From a checkpoint of a small transformer trained on Wikipedia.
Size: 10 layers, width 576, 6 heads of 96 (1 for keys and values), MLP 1920 SwiGLU, vocabulary 25035, 69.8M parameters.
Architecture: RMSNorm before each block, no biases in attention or MLP, normalized queries and keys.
Training: a variant of Muon for these matrices, 1025M tokens, 7821 steps.
Each number is 500 + 40 x the weight over its row's rms, rounded and kept within 0 to 999. Layers, rows and columns count from 0. Numbers have three digits each. The size before them is the row's rms in percent of the matrix's.

# layer 3 attention query, 576x576, rms 0.112, rows 73-95,169-191,265-287,361-383,457-479,553-575, columns 288-359
090:513510570501543514539477502533492501478494548498512514548495447464476442478481537570488530520503536554460543525468527451493530376392458619491473469534573476521490554490569514385456524506600495498482503528469486498476
089:501492532539495588520510524460479536506579494543417507526488487520470372549533528473532457495509514461490571501409505548505479544559453470429539476457528485482482515517513487470496481515528462498582534428511528452488
095:485478492459507469452509466544445584484500530481456497444545527525495524540505519492506464528474511432518532517532516490514476546575473499453488518491497556507543579458508511434510525502528519491429566514441550493498
082:522473503422414488412519524462486522471551515500407512586433570531432498513474442489491466442521478521524466497425462531524489534424485454599486485517451549544487593556491492476480525559530456476522446551499475492478
088:521551412545470468417517508424501470528357427500535582444477515572527547566504534529515503451477428442502519504609509537505548564578493558467477493578512549474434498528499576520530480488509529528514481501475529530511
087:492496477521581492518575509569428487496458463538527533510419468535504611584483419527484425422438509535549450498512512545516541436420456434458503512509451532483514479504629447484429452424523494494462520532540453488481
077:503474566474517518526493458517529502520558481485523488520463515431515477466468506506522532465540540549506466453501511499519522539527462558541494476463506514455515564519465436420504399493569441421436482431519476574451
081:509524506479558479506522512394503485551462483516557501537551518474503591470489568518460508523491537517490424521565481428503444550455518453546447518468494514436545481506461484524565432473486542461378496498476523531500
086:501445527518472510589503490594463531508451557490464497540477482492502434493489537486545528507468547499512507525461520494502482467520494479543587576502478522453536469505483531535507510478483501541487494506537555497496
084:499504510478418547466559482537548481598559513486484486507514473547513546426479546541513403538517477472448548543457536536497513459563553471530475503431592521533487543466515507445423463531614481474486515490516490474456
089:494481495509501546554449518547502546485512483506529483532509538559525506493491498553498602445482477529499491507482513463501461502470462515467499513513473521575528518389501530530506488556449582489440500541504487553473
081:534562509548483499526399545486549498425515496472472494493521477453543537529520489447563540453511481451481522476465512481527471447523422474503516513553465514590524539517420530435537517475546464487454508562422485465554
081:504500538534586505436577506439445564480484440484508417536508446543468481554412554598501588529444530491561449526406558501481411489499540480555479510481503526544500445544559544523541527499623501503459531426462584503473
088:468507427518474503570598508546481454485575519515558552501518479497496553479484490539567461467509516492493426539400438517520531447447601411496486590466521500477536469505499513502521527527612597463440506551500494504348
080:480490501414511526559484470559487513542482525466549594546394462480547484513502531501548560417462438496518483497467561498521514535484499477520495514488451496590524573561478546485489486538601408575536530581457549515477
081:504481559491503484455513550462504572577582471552539450509507533530466466528477544541530465423495520533485435528460510577533490496474465480502514475585488486545522577558427481569550556535485468481557490490460607474492
085:534511430514462397445532499405479577500427508510482458529468496545530544472477528495519556469483483441406500540557455522522487537485467546544499505544528565491502495480431577459488505525511502501459539572443548549531
086:473382517464519585533517465506553477479472500542537464470501461441548549498504543433508489483529537444547421470470456440489444432507572507497443474474479517480464510446485400556538574494448479460403460539571479513500
089:511482476471493479459510448476474489510464477513551495545560504575510469573421502481516575429498438545504511519622524457532513489478394539509493567475483550389492418550561480542447542501444559453397465615509491548496
094:500509541553527508546482502461555477503472531458435485532494556526508553502474469549501466521541417541517505539517524513493550485493474501481507487474555512500534488464504513552449540480485443466634582534428496507500
096:502528519462459560528484530470550559500516474490479469531484531509476556540502504510464467490527471507524524479416499510528537433507566358534514514506545482530531509499508518475527474492546464448464495521491531534435
099:486506478471506611520466483558527505554517429528454470512512476446476523411546569513485514498517437461499489513438424498480452433484524479500507478540505512475480517504531441467502443496563470499551425545528498510480
097:489507530514500467504552489516493471501489525468522497570489465581520517371500529481499461524498462500504441474452493467526555466422488528508559466511560519572469490438492527442491503488555440527480488531463620530501
100:502497449457500528485450517516489553602455439469547463553520503546434473523466475521434583503489582579512431486479511502502533530404494487553474456538487514566458463473521475451493489494551550484426521575526540513438
094:485519478539443482518550539525516478512545518445484453528507478468512446453512548431497437506525560420466470507424459528513491466523509485527492479470481487548532561523473528511459499456502532615506400531556463474494
089:522451556479587535486517514493487572488532465512457511432551492438504439503465555502504508478487494494476439546523497513518485499612480556490507534518497549522485561499446474488481568458479515516458482475511511509525
083:489517480502498558513516474528551424509507533510481502537537529549507422473555500470573443517546522475476530504410502529496453467551479470549533492493544471528479573497519511454395478558564522502531462491478573509460
081:477581525489538515481477488468484410521518482498497558529478498569501582503527515428444544496511510492501486472459475563521463497456479489428483481492548474478472526474475535433483525566458547521525448489590480437530
098:503504444336507503484510528452452575576480449475565476500487521516507537509487505512458468470479460568490468515509510536512502459436508397438499562515422499475533485531532498533537468437609527494456513539479521539443
087:474523416462549537609462514433474488580434497498576513544490518412487463489488506514493478518494430507537498510475449511524508504482448418526457502543515552425526496511534436508492516540564493533431532494498451508414
097:518508471465535502493479512489452449534480471487483549531513488439491559552490495510490600446537566541446488464534480475518499567515456612504471564502539472443508464453564520476571554474485503456444419453486522539465
085:490499523423451459404510492466428521490511512592548465492524398529543502475516536422442488536513472512575533512521448490490521477473604493510472511509444522467498473525437504488585586538597480469475523440535506489509
091:545540483435474561508459496482523421496491506543582456529502498404537533516528573477502490462526546537518459471539481509498477538463530496533458446538497466420478460533479490437565551511532496519414446500551485517556
101:504422488480523522515545540531498522521522474537575484485486508455494515465475531482458505516423434551462458507522502528509517518454420393557467518547397493486500491526561519503551499583536540472502565551518493538482
092:513534517543458467547473496511516524496470465488535464573470399507553479500506496531522504481520594465469490453607497478476428396508559553532490443466570507498425527541452536524564505536505499498535464482484479459405
080:522511512511488553494423486521537517595542554562454539486499526545514495474447498545527486473408489481490528513437513552524567437551445419547443547546483487549530565560475497484494492483554488543482492552482589500530
085:515543529545518484486435508543506429490474413517479482555608491526469463563506553545508516471508545501548500455497476466485480493450491482503498463457542497503536466469472475528414511414497509499522461448545552489480
090:513511477504451547520455475491578462530517523510496471551492455483532396450508540602469493491518507464463516516482570507511512492487445476540477461512533481461435503501532514533508464566534483561553435471568511472484
087:483566507483524542530490486492459472498493460536561547512530516547502452464492561488496500495463430508487594500482467541498570490440544521541497552461507490594514594499505551544435457460454504479485515487463429492476
099:493491464466460505468509506420576561494469544527455478488513546481522595456516510411514586502514520597458496514465450505521434467466517381481494467522533520537475514471435468490534447550545537542404431557500528495479
089:533506508446534534530431498523425403553485536507494477453509543459503423477468481567538426440519448566494581474622517464503508549518495571486531459541521464471442473464566448505503466493465491481578582441586526464520
088:515488458474564406504507514561475539445462466447551494524539474562491478581466522481501534484525506506493427493578513470490516546491531592510532470466481522438530497401510515459468569476467523510476508510421498460546
096:500521496546523472545502493479434483464519485479474511468541466501472467502447527503449455520541485502545503509526523503496543475531525546476538451444591532423485448483449526499394474496492479507566541536421489452518
087:482541526495486442503504511466554516517524463534531516508549553476450549459535510452523472478474544523519480452401453487528503489508487428577482540494500471460494478514473471520513516446533453523495529513482467470454
105:518502483508475536506448506497583447488504473465587389466500457444497463508550478488514542464479495463481438488477514486480483513508471448512466491571487436499438437466463475519575457486595535548424382602473459550473
083:507470531557476474612428520451486467510549497422469533484565514494488456546540506494531444512541510506500483479549518462502484542490492561493548428462545511426455439585482475535484518462463531514505514422456491511496
116:460417451457471608583503499538502462424505473502506369534516511530478529594488451560493531387470515495491511494529550436519507547423563579549494468560508507524479466510573443465554458558543470527452551569545540520471
121:498447479472545487480498503537547436415542437488476488497493501441527452451513542435463493548496568490455528543565509524509468518487509483505445455568534440499456526536483425475541519506543503480474462466512506462443
119:511468466437517494495469527535562594523469488461463465466486471454513563502459478602500504477499488460490495471498488514493554555514430555495541524482445525525540409428518450509553457428515500551555571530568525489448
125:486471536453577555582530525461484503558504605542484457491558487517487531523531552463507442455536500475504456494523487474522510535548420552504477532553524497468482528536525414439472500535476514507474462473556518548411
129:521523511464474581457490523537495425578502522463422551493500519510517478499546475484438510491479490519492500491647577529501475620570444553558527496491538471421537440513529475499522588460530540529610541559437443537528
130:499530435532519522471485488573586453478493468481504498456458458428495539371490480536431511533491492492511544501558499556527548576507485470550512555564463521463452481421562450490543491495518521487492553503509478518561
128:504507501529539526517435501464486496530498489537574478542539548501517479471502452465493517556524497505466506488524446488510459516457518469526492527461515509564505480516550438534547458423480467469517533553492489505427
132:490517509475510364464545484446573462428453486503531495529514505416506532486500454481408507578519476553513493514519528466515410469502513527501504545494474475529532606476505462440579506458519463509529500402466503531473
128:491551546386524488398482507459513497474509538573424447468505489460476584514541531492524482444501555464479528516542481500509537486453503530503542536503495465514529523533443487497501519426460474487452464470488496519524
123:500520477563503442486530518504479509547517573476507507471489448482538444542525469488505501531465427544553482535561471492531423474489495549480404483485509516423487460528523552477496440599486457472485575489422554438506
123:491453488507507473557477483500537527573486419541515523529461467540515473491477483490510515494454465540518509537555556530478496486511516454457458434517530497538498510514518457575582557478471538479455516561398514488435
122:517534455541494525433444457521538506538520559483496469492499493501486518505531514508394422489490538526466498509474465537512501488536572564431502577546539488585491508484476564532472502580427462489493515432569521542534
124:506467519500569514488487499539505468470452456510446477482487570546494486437491469501594473533508471614537431507476519469492560484494537442449508502471473463526568547485463487547490460434414491498549489529480493381527
127:499488491481558549485521510453550492536408555461461489471508555598522524490517456459547548494504463529454490492476540503492522483584486443558494480468505513438485517438386544518514580467465478499553610450552535464542
122:485500483576495499550506515448466494601428498505486469452459525529493541552527518526521461459481480451555506516444457506495512533540477482441493508496467465514497584505563489515485478448572508517521503415435521511560
128:487543503495465520447464510471536542604571399505548543537546504523482392503522549543582511403502441460508463565434505510505477461534546455584501564508522515577471552558533485507526397491568532492493471478463533450461
126:538492542474452455510550541502526509517492491480494529502481548516528549501487512546507454513517557508519505497506493457481499510483521494512536552538505485533522538456503559567474499565428430548571490523525473506538
122:472509555584505469509460534430468508520541439532488488465508520441505505492472493440533519455502468525506539537436489482489476545501545467416501561486445486482446500512524490485594500569435562478481522496482552523444
123:507514514539526436450505505502474448544440531515500459456571471498479421506528479553541463481518488513534525538550518534490440460464531521501414508536560521529487498494545562467442542578451524468530586483534524519508
122:514484531613451472596558484479518449513468488500469503559493539512486512447465523520461535518503503577536469459483487497498469475492569554534476570558534518514526601522441512393540503422511449479518563540466565480470
119:518533507471459444505559501644491542416503563448516488470520474488523610530520455543493426424489507530465474510444429490489454471480557504523498445536495560464521454513585500475465565543504530529482493587521528484421
118:501498532516465484473442519477493463577488533490468568506495539576516589442538547502449584519481534532423529487517580472493512506443526500559511530453504526510486465391461508550519465540500443469568524465463528581515
130:472532592398484545453557477425435535550422471538449464514507487480514474466536517504559430485475496496486572476516606498525541505543515580550440449464496518607526497437551519426462550522479548482546450536473445463501
105:525488501498491487536567544492488600498504507493463462568483450476473475415438493522480530575460469506537528541458533477508519514487548498527466427507466484526531528454592468486540541566517459443535466559541519525464
105:517506498513467502512532522468488518494572506485455490488489419491450558509514474489530438546539506417484507492528522478509540549513489458536494445568559479569461530550489480510522519483527529556577438450550434444432
111:499518489494470488433447493546543521485503537482484471477523502426492502462476503458458519517474500449471538521546456499492478487570510544503562575463519518508441441446511459471536490557543507524533549420546522509534
104:493501467513502519490445507444550467547572580501442541514545456531434480552512501490533535391508461487452507483422502505531460520501457460535539490538516536530382498572465471467490496568575501501609478478469451503514
090:481495548524562510522491512505494477486447471491466499466492526529512496572530513501512490500453443499525493486530530527493537573601482486462444527508492515487577505584537490427491509475557566502512453490453492521503
096:516469497494502552523516494503492562490467490478558464520441528574497501525488478499571459490513524547574454489474523537492499479413443516442531464453446505512552541523612455500563507549486542472475574537512514530473
098:511474545433529580518418495475434482592530476563576483546479411464507423487507488527526469464475519512483460539562412484529472500462393533502501477501482476451510537489410492547523498523476478484515468459525531545515
100:517500416486533509453521524427456658527469485515477464536527506526484506488453471496461484507526521510473451523529445470509493507561497563426468568495514466455463533487491561519560434553508490433425536418433516546483
097:479516442501440462419558474557519511460500539500458493484492541549468492505556548388420500561509539495526489502556510524476483517374509484455530454497488533493507467494479409527464543508481484485501540524518484492499
102:490535512608458478434488503573538470444503544514507436515452533438490480494514533422433508546564553486493520493485479527483483520467506404530507496516484488535500429521412491515533463514578447499517577474476496514518
103:492488459450550589508567495517457475549449485515505506505473553433526551448441554575426553449469439474443447563447476491499550513438485463513471464451418527528535514492545523476501487491537542471436544486476516517470
103:528550489507475504546428512580544453447536480462518471497432517515555500485501476472541444427519588518558521489507412503519457531500513481481447548519562505491476481475451579491536454588519496501446478438548495503498
088:481544522436509527567509510497506440521519471462467474507533460527457479481522465571458494396450538526563480514468537507508524515421505428529509509482557534478455547526502516574511495568524508543525569474515457542490
102:496579513535509480508462552504521567474507501498551477510553501522524527512490443569592483536539465505512472500421538555487519516445491401565476515542457535555575518503550557505551529498508501538479519499529535494458
103:479460507593442569467510509518477498584496544494469478528484436470526422514448486608418474510440496505511541529463493555507489545572503482448473523540513506511532527463498545548517550556560520522531588432503553505513
097:477516527452466586452468520472513542598533483539580525517520527505492384422484516569480468524490475507498535473420508551524499531519414575486508531470522434536489597526536493511554518501496468497511540538441468495453
097:490486507535520514416494537493523504566491528515449491539485470422502490527508535496512514529496517581491454521444512518477530496516569477554522502486516464455482441511498424507501544534533433489449535537481528509454
098:527492518502482499594467479559465478433541537451516475484450466489532484556477492542559482466488564458531541498446500463492508452471565467490526431465460499464458519456557457540520543409403472449487537390577490493497
094:498514508454541400558525514423460517579456512525482504495507523521517509501521438487528499488544547573519463514488465548493565481438492551504518453541497509484515495505486453367536570481547535536479571492487508434520
115:516526504528474461507524531454481483416494537464440482475494486508512510590496521525544428516568545480506527491563490495503441529453506513457503515453531482499485524552565552466407520538549487488547483452445491503539
100:492540547530482504432514500490556500470465512469522524509547441481520603542540557485551470485477578489507483480533479549509498522645546511566473577528544460513575523487497506563483525487526552485483396586529505483471
106:516464458539522540419502486486535522489490506474469464505533507451509506497545448491475513442496501479455506470490519505485450452509527445471494475497483490554459443472501532529551421525521468525459387573530463551546
099:507528497557491425576535503554514542507517477546479502541472522500498528495463548457501493487511501501410561524544533497484493463510508503549520497433478535532493505449446511495581472579502428483483473495518471428529
112:479481470507476537476509506505519517552510534479505468542464574493443425429467509496432546600479507482493482526469530608511465518475530494568451462537492480525511466540511409523485546474534500510454426508529496458436
091:462490529526472567513517526457537499442538469510483441513493484526463473496513513481564491477499445486507576462545491456493482427555510561524514483518535449494470528525436548485500450488492434511583450434510471438466
118:508464517464507490411504494515494551531446516464501416479516479506533506496513526534502488514456453433491547492489496502472482485564502437451550592435516475530551547504456491518457434506579486492494522464489547553535
089:492548472451598516566485507494475520479571526532519450519488505512475534512500513397530461418507530546445430484441438491506507430407405534497525505515487530491465544526508473506503520551518481508529530464555501452457
096:503492464466438458407540494474470422516406481496465489500466527546497541513518497505470461484490454488464461491620524498517500583577546455492471520510616537445511521512476530438462562451527547508520486485436509505459
095:498473490465545449500505470592489507495475446504503550500446413472511524508493471467429496510461431479506494507541525504481528498386473512551514491503378544498519485486543487478549539484556497476521502594482444556400
081:513516492540556507578443499492473495522565484523579501581473468532472502475479484444491498472530502565497517475517484560501473457488531531554431396487497535429520506426561475508558508451495456469500515501535433547517
093:494447450514492480432477515439519479472479526524502532574459564472528532466485547455457474542520514519444501571505489495486531529522524475486494567457455476499490537497524466486542516478552543492466486435461498438515
095:509529602414510470442520484477504434476463529494447477523519458483492465541512526491487498462457470426510488536509539485512451530486557480444506561571477510524509501508459458532481492540513439537453477520518526544406
099:498551513482522475589560518466502466464587554447509517521507462515474515521507513523447490518505579473507525519498487520495417546463501537559494506531522449439505500542536480521447462541635474506435473468421532488470
097:478464447540503555538461477529522537511469534510521496580484515519542450447475497537517551513498457586492489524522499504485485441457522454463489431531466502560530499467572506523504492541499507517437442568464425444410
090:496523502510494490475458485475496502490508598538550539532521523464488479501517586485489456502487502432480467482371491548512542526492468465496457597538558463550511503506485540538483576580490550527475430581490512419423
086:485454523547540472442475513467446495473504483449488537529517502499441517535482474536515566407463510508527456551495569424480481514433519511491477471498523514520585466513480448491526521558485512543494530566448450498456
092:493513481579504502584546528495524498418477474490493544510487551540511494472457519550567514516498599469476539526490504525514520476498463486619466566513448508550540500524458560509532586512621564527531484523500562519524
094:470447514545478406591464487534496501536447579492464471491492433461509454488484471513470461509475465484525583525463484492514504555456457507449467484461495530478538488457573459559544429530556525511488531541413521507444
089:471476532506518520436561503474469529588545461532533546491564517526478527526529531514522581447427381530474440547448519553521527514527481332525501567514525438521451545519430473511497465546553549521443585539547506549473
094:517534520514495484566498525517485550487508571565395401516448488510474514455515495531549516494474528607439558507463488510496563488454489411538530659580522550583542488543476576513444513489518420539544546480516551500483
092:484452548472501532526496428511419474501475450495534430470475483488492597530485520489436482443503471481545470462539389435505490429483519549557490475499529437465497468474473452607496422489436513469463500489520474557532
094:513488502505538492452502518468425476493427486468533409531470464537516444502473448519549563402522449541447485498507532454486464400519473490545501503479467569414484449513499484514520494525488494530609555507394476512531
100:488497524531503502519523485541536513427581426474442489543481549528489591551488494527424432474534480542517534477442530486512436495505527512553491529529547529456493426503443560474474565529553441496542474486464552470477
107:483532521535499458507532490606524570497475512445488542466488519551494574518491534523478428506512494489541519537428492535511517483497571512569516579516507489572544464505470491547445504572539508483472425538547521533457
097:482457419523536543511448459503471521553479512503457462478537430506474483468481533479496490409467527478543519481517518489483544475441511534455504490527478481540524470472553507614480462473502457494514389500465477614498
101:509486545506470466476512475498574464493462488487493461555519517501504525392464525435399482598455496483503532477456512502515542527499490531527514519494587470598458480518456564542415502541514490502484453513424536450460
115:497489406547474556461509522515483474471467530468491400533481547514446491512486503565443542469500574457495524492541490499529494482464487506527497470584504484521534526538562447450431508479521500485492561471534511409459
109:488481588526520497481485530488500497436546456476445533462507561504523463492511536499479508503489512452474509508470576497500447505555564489462469559551537512490530471564502494430530544485511500582499452466532483455416
124:481465546544509487511492529559506564626495573523450522497507503496488460442478523557447479479473488459548529513515513507490538517577470461468520557467524500584567513489451462415455492560517549521464595441546544512474
109:492497490540577544467550503469493464502548559526511495520464476513469486509512545434554484506551508443554428508499523554519479498573428519493492562502506503566483544538453487471487531546511447535515519502538556532463
105:527462499461466474472462507571419530475431491495438559537474449463563477543526488502440530446438460492501503507694492465487554519529527522532505495546513568489446416534488473497499540480496432532539488457466428512505
107:486485507475538500465467531586538449496502445528507537513458499442528519439474537491499491429482543550422494475524475534495539487498492471539516490537432545478483483462602465555487566492431459474431526581531418518509
093:502507473483538544564421482462508490476476477514531515545524504454541432413475438458499518551512535512480526446550484574521472490439485486612516498530444515496474459481577417555536439486501427535550467493543417513481
110:503519504471517516575482506354554453516483494508530506527512492481482524510514489498429479559551534517504429455459489451525433493492439501570526571557514468490439608490441500524510466510592549474460467471459473457511
105:493526502403485445458507506536505590501489574503474465521504527499457542485539484516519494433477583513534506487475462494488435565425515493476538516516471514534526411525495492492492526488527494494471461516497518547463
109:478509504493488519448482469515510454471475477493474499499520404468504470479489560432486459564475464511487479534502429530489434511537460484545473480471487542433435439568527534443450479531556517544465436472471551498507
124:476473448491509535491463478487472495565417497517510510465491559543452458461496453529517551498457431528504453521494533466507543534374465451489468459541496525534534467447532479516524515561499537439464596561402475439444
106:537537513551523507458468504516596456510522426488550443567454463484486441507494569499491523529558547460422493470444453498505504518449465541553538519503578498555477551538441580523489501545436479518493491389593500488456
105:518475503505550489439483505497461386462518450542514414490443577545491482399476486573568486377534464503499485533491551498471486491409557467512530499435356509459519517520475493555514537453499446525442386540533497507529
112:484545457452526607486490524506523480492478546490509456512494502535531545554489497514530485516479518485480470491537563547503512543555491450580469473506514488557487486404496522471486591479492518530555572468510541499545
111:509483539516515477555503480528415470560477553504565519447455436479515557514484548547603508505456434521506552516521477569484488495496499487470454569441454460566493518545587426534471500510484502539484535427554451516544
099:472514552453541530402541539492461534595612388561527544533465496497458402473521520510499482414466500460511503479441453527524472499576498481550454559435474496495516598506491516500523506471541526494490508490480509531463
112:522464495573484371425532524480431495578490577500495531483497443531515560471510467551572498500494557497502516494470473483494552514532423488545492569521475499533481500495536554584533536511522438543504527526483498460447
105:512489509586481489491468516425446430457541528544468475496495497463507528533520557382418462498497538495553551477543476500525510463523535523528566484521492515464479525479591500608571491542436493454503456514481531514505
110:513473522483557498452582519409463534571396416489474480483550522497516387594486444541457548464544499476572467480534501479486469382502484608506471541504521474532534523452458521550437557480475517467525545494550512514502
111:497514519540463544561497524545533471443544565461430476459527532504512502501535492526475430526497424446509452484503552485463453474499528510536460500449523498440462512512419509464417561449511434544527494523440520493468
110:487498567535429473441527513507506516462492591472431528485528557489487602625509539493495540477484522509534460492514514485493491434519564430506516563487461490464467522478490526501440556520486512489505418482507467497476
112:527512463497520525497439502479424496523521497492487472502561518458525493418541532475531524437479494525522527513514497512486522448454504453434460468560467485553452460450458569635554436499484434498534498477499527545533
105:528480546503410494555537477541478519539468512486423447520508529497541515483492529526541471540472472488501519509463602512500525520549464551522553540478475492515510577442534529485401519529562456521550502516449424465496
# layer 3 attention key, 96x576, rms 0.117, rows 73-95, columns 288-359
114:461412487452475528523551528517547462415466477410432424558502541459517502527425470520529545419465485543462411525406525462495521481427523515491444503530483479501458496456492477428549454558568503455518545537542454508568
110:474432458477513481464558489575509516418528540486437522489440494523474504541523529504539446635517510494443501533601559544531495568491432546487510508520549432554406493541479386455484465476512539455464444395493575502500
110:496517461524489543529457523498541504537486539491519482455481505474544575484489492522476539419481470423498460460501488501527574498524428551466510531504515536528507494483481435448525484428496450591538591529552519465445
110:415411501482545538536527514473436570506586620491435467503535496481458483552541571514507524414491484502592413531481521555593496532562422572528535452530477453501463494505452471539542560475497477522522467432469495492460
112:498557471438537509460536498507512549533500471417522521474548509497498454489490467578473488499477449496516494440636515468541514623505524530572529485472472498523536420497542510451532628495581514516532483476551450555572
118:551555400539516572497521512557547490505459512479513511520449477507493495445484535427492495520504451519511518505505503561530488602467498421505456517530458477458528491403524565490548478496495529481541485457460480509586
114:491531476503478515524464507465490507513531488513544479514520556468575445493510503479538519532496519466440488570507431500500541551474476426408462467550469457524462516554505512543560456436445506504503442606530507467492
110:504534497475559461409478487498493495500453481483460539517526491407527512524508384485433500589508459596534455529482479443498442410532520516530527495436456501547548508523579504484508460435507426514482481415487524494487
116:463531514484528518494486512511517514541489524578446460464509534478484537493514549461570492470476534494367512485496494475495539472498501494520445498517470502527530525554509472538506569446386544486432496550477458502515
110:504526503567495435482486503516491536540581499471473431507531473462510414497542501486563543535458499540466459513513485444486460493478490487511413520506551521459504479509573520434534462553417506487524554515424496457522
117:504415432530547483453564482479515492426384415564520559490479403565568467499442438544524472448495465551603473517542500562455522408481486467522436482515459465567501506450518466588554545463522528451509484544479527554418
110:497607500576533465490445461526487450493497503471465422441463462519457533515538531562489457422503542552430422492460458516576523503527582536455478503470547475518455476531462546473386495511501502528499478451533511557568
104:519467493512549530530523471481455486450413503515502462507467515432507499436456457515485458520483479556549504465514507520520539496500491448498532471448499477520540590509445533495461523436459520509534408448474476482534
114:447482459476592499481497460483557489589347549510509472478524575549475582514521521472531542516551432493486441464360522441457545481475505467541469532509492487434522517499462490489539592570453473497540580499479578409508
105:465519485647483495476511502506448482592456520594548489424434508450466550535508523502493506436456520532555470503440497520525444538528559492501486516544515446521517562504499482600502546453488442527513484444468490460517
112:514537548472502545443537524471572486542578485522553516587536515452471436482461590486579459446486487518489533522433500557500504456517554507536560538518520528491509519513525519475540441548585551522510547466508475508436
111:516492578489449460474489541552493491557499533417462468503530526536484545465495546509524506462509513583487484531522438511523454494475512523484522493537490482519514535401533480541517490557436431488506503507495475508549
110:523512516532479544503458567533459497497553471498543459485509469419559422507439491494476464457507550491522536485465517446499473562481453498500512495461444481477566550515553501449596511548453555485436467625549506518419
109:486483478543485431525436516476463439522497452562508453459512437468465521536516466598558506572520566515525542497614565565457432474519541481474446518534522580513526485521506549459427531493431547486499511532495592481516
111:496495590535472526502544466521509464527441455547474541545511507455484560495463537537458513503545553520566520455578454528542501527499562460532473528488614488545506398530482494452499528474488444445514532481568521458537
114:488527425508419431506535499553473556460478509504499515514539489520522602512517462542521512445481457652477442497470498482472524524558470462500436485505504577531439491465520412512468493568510569538482461570426517495487
110:524543454554491447500426504502490501560525475453437573517498512636489480499647449522495538512483518589481539480486481488493451499532457520471491523486513591496503499475478524525471504472499439491524478545518540507455
114:452585553482543524437513505480488490531382564552503430528502467474489482501531497515470476523445442487461521504583590466506547485535471460534540487477504516550536529454502492492483524529507462475480492521424436474553
# layer 3 attention value, 96x576, rms 0.17, rows 0-4, columns 288-359
101:507501477514475485530454496493523495479481456479467495506496508521510498557513524479418459478534538540486571487458577494497452523426496541464520474497481504485500504547515559441481442507533504478489435439536480490411
095:500471500475497464427511494531499539478500540567514472495516432447512507439501498500450517482429477476472516463532483517493484510448541481461519541352499537555461523536477480454513490546456511481465517487574505599490
101:492507498560474508447430518498528557458498497523546482507513505539501440559522536548488525525516510532499495489543517458511539444524483578550452491467525510535464487479472526489572543473465525506626535510633491436472
102:518486510524515411561442501495517455475501543516464495496494482500535517500501546576418502446520532481513579506419568522504482499519552467557537433549447476476493528521679508387482482482558480497543514495398524549492
103:491471491487503495416539502502507579489542473511473467471517458470509520552509442498410542535517501500464494515484539520489588483449470498538542462564524504434505519467515540561507538451494454521480534451376482534501
# layer 3 attention output (transposed), 576x576, rms 0.129, rows 0-4,96-100,192-195,288-291,384-387,480-483, columns 288-359
114:521463512459556495508520497506473494551514569479382583505494460533575590510556420494484533500429539444525474508519541496492564459477465509482487523503465467557450555452526571463520528526508463501501516525501522487556
111:474497520469542449499499452531472440498465496459441546510452503551476488525524487456502447529477521423574498543578505543525500564584476487443530492452429544395468432505534450514512505595445415532537459569453559523508
100:471513461487475488519547450495523471584532522421465572433485502573455481577491486423530450480414548546458528520465546460543529500559493485473540615548580527523504508507518404529421495526438517511523539467491507494489
098:509537455560492470451594541467559478524486498534459530498447503546542438448499506448514490459492545502496526451517429453436482490480487462424529492545536487603491546489484528544520540492566492555554512556533417495578
104:599529501499519500576529506406530462459461486522490462512535482509510500475429554476477486464467564557492574491516484485469500563490510509447486574520520458488510505540546501595453452467524394503508547504526492476534
088:507469514460497494460506559511464505479542545527579505499522473534439477486511488525489435508504396477553543458496510483507575498452482524513500486509431511437506544530538531504501488464517471450496489449485459470597
093:521546477554551515530529490483471492536423527518489475462508494497454500489492442453469522494567476496478533523510561564449496575462496485497438464550447543494477445492501461547530503476479494572476496464498507427488
085:470508483553605551526451534539446472479409498522483503515578505524547563542491513551474491456593486463537531558567528516548430532530448541497573465494507443429540547458530531508539436531498514524562474516480519460526
089:435447485600522473527542509548527472446398465550541433521404485436492538489463429540536464571547568518508460546485495476476481474485588490448468453508539542532497505537508454443524473564466529501452478501508510518447
106:457531560517536558535505495520475488554566526459529448458543464547485461523520488504443531465435433493517455491445527501534536495554498563566416532392514504461543554542397528473495463520546495518532430572523524473531
104:467516556525548477522477475445510494501398496534477472461490469463487479483495500548518508535519410511475567531495580540468519416522479559595453503509546527453585497482562422519489520486488460496555534503474476555516
101:546444495545526521537508527524513544498540509451505446503537515472538459506514563465523514529582538510488535471481533427498514408536457600508603503489484455518554522520426435517514458530566526458520501449442399496517
098:532511576509486492487459539566493498503478573476475471422541475415474595491565403473476440494463505458512519485466457615502521497432505466559497549460490542439540494539543492499466526458541480457482480490485437579496
104:521539527413456495497465465479461516452540496443578532569574510517488446501449449421592503532435464525425471528528525576461539518494473501457562554469469564504504504516430489523496553447598433479460476494514511485473
098:480489491513536564536509495538439536556537506541515508515537591471482457454426455522495541503444524467465461487439457551504556414487550508389480493495483498549493478493459466464530430439499480502496508521530434486477
099:556483482422560498534433503467444455556525474495476511573492514541554552556564488519448551558607536544473486557493521493462530494511459484551485521527526523529418486561489459484492477461483572483511489485532487472495
096:449572512528510520496536478475491502497455518429480445496479488587474486471515509434507540481556569530573552460491544530515461472462483478510549456427543559481539472490423410523541454465500515403480437498486453416510
095:572524617569435532509453542439486516420514506427555420505411490496548472503496477422538459453541570506539499544453538537466516448488560483492530495513431524521505505433448484540596515489454521579462495490468560480521
107:566548469508429482500437450487547514521494508436529392494466458423598555591572478379474515510528555480457510431466492458485506478499526466552551511389468492562496542467560518489447518569535543507507508542433570483508
100:455521557454489458519525518509643448515543504517511455466521499542496507506481479475462526522450490462506511522525472480595493530506478501504491518502529477498528466512461476537512463534513460493585510494529567527534
104:469491422476429411525582455484530478397547551518452482473407501580506500482531485463499494573545489571444442535539489478487479445543472535430576501541526471528482454528503535472506540483475528510537569574446541555486
099:454521466486515478493476507510517498507504513550489533536510537441538474555591539494503564533497467475484568550433549580509455468581489509547516477565472487527550464474547507477520536531485518543539566521521439545574
094:430470522454518513524486424470510474519496423530545392568534510523538420478533548526620550484492467488574430403510511495454510466526496504486516490489561489526513471455433549487550495548563541543508494448492485574489
094:511552490497471511562479436488495536464459491418494481445475482510479552512488557505538421499511514495499489471353449513531496557518466485488514535467477448526530477487486572484488474472571419502447464479485568516567
090:495520587541591495556575428506467429517485527496525497469499490521536471464548467541453541456524480527504472518533477569494617619508477537478554508489463544531477423454524573542461471539506476474468505453485492498513
102:496530471481553493493474515398499531503505524510419483496537440451495519472475496460446517437499489526475509512537456439489525478520491486557507498564544531465501517610495506520497556501428503455578482515508493457464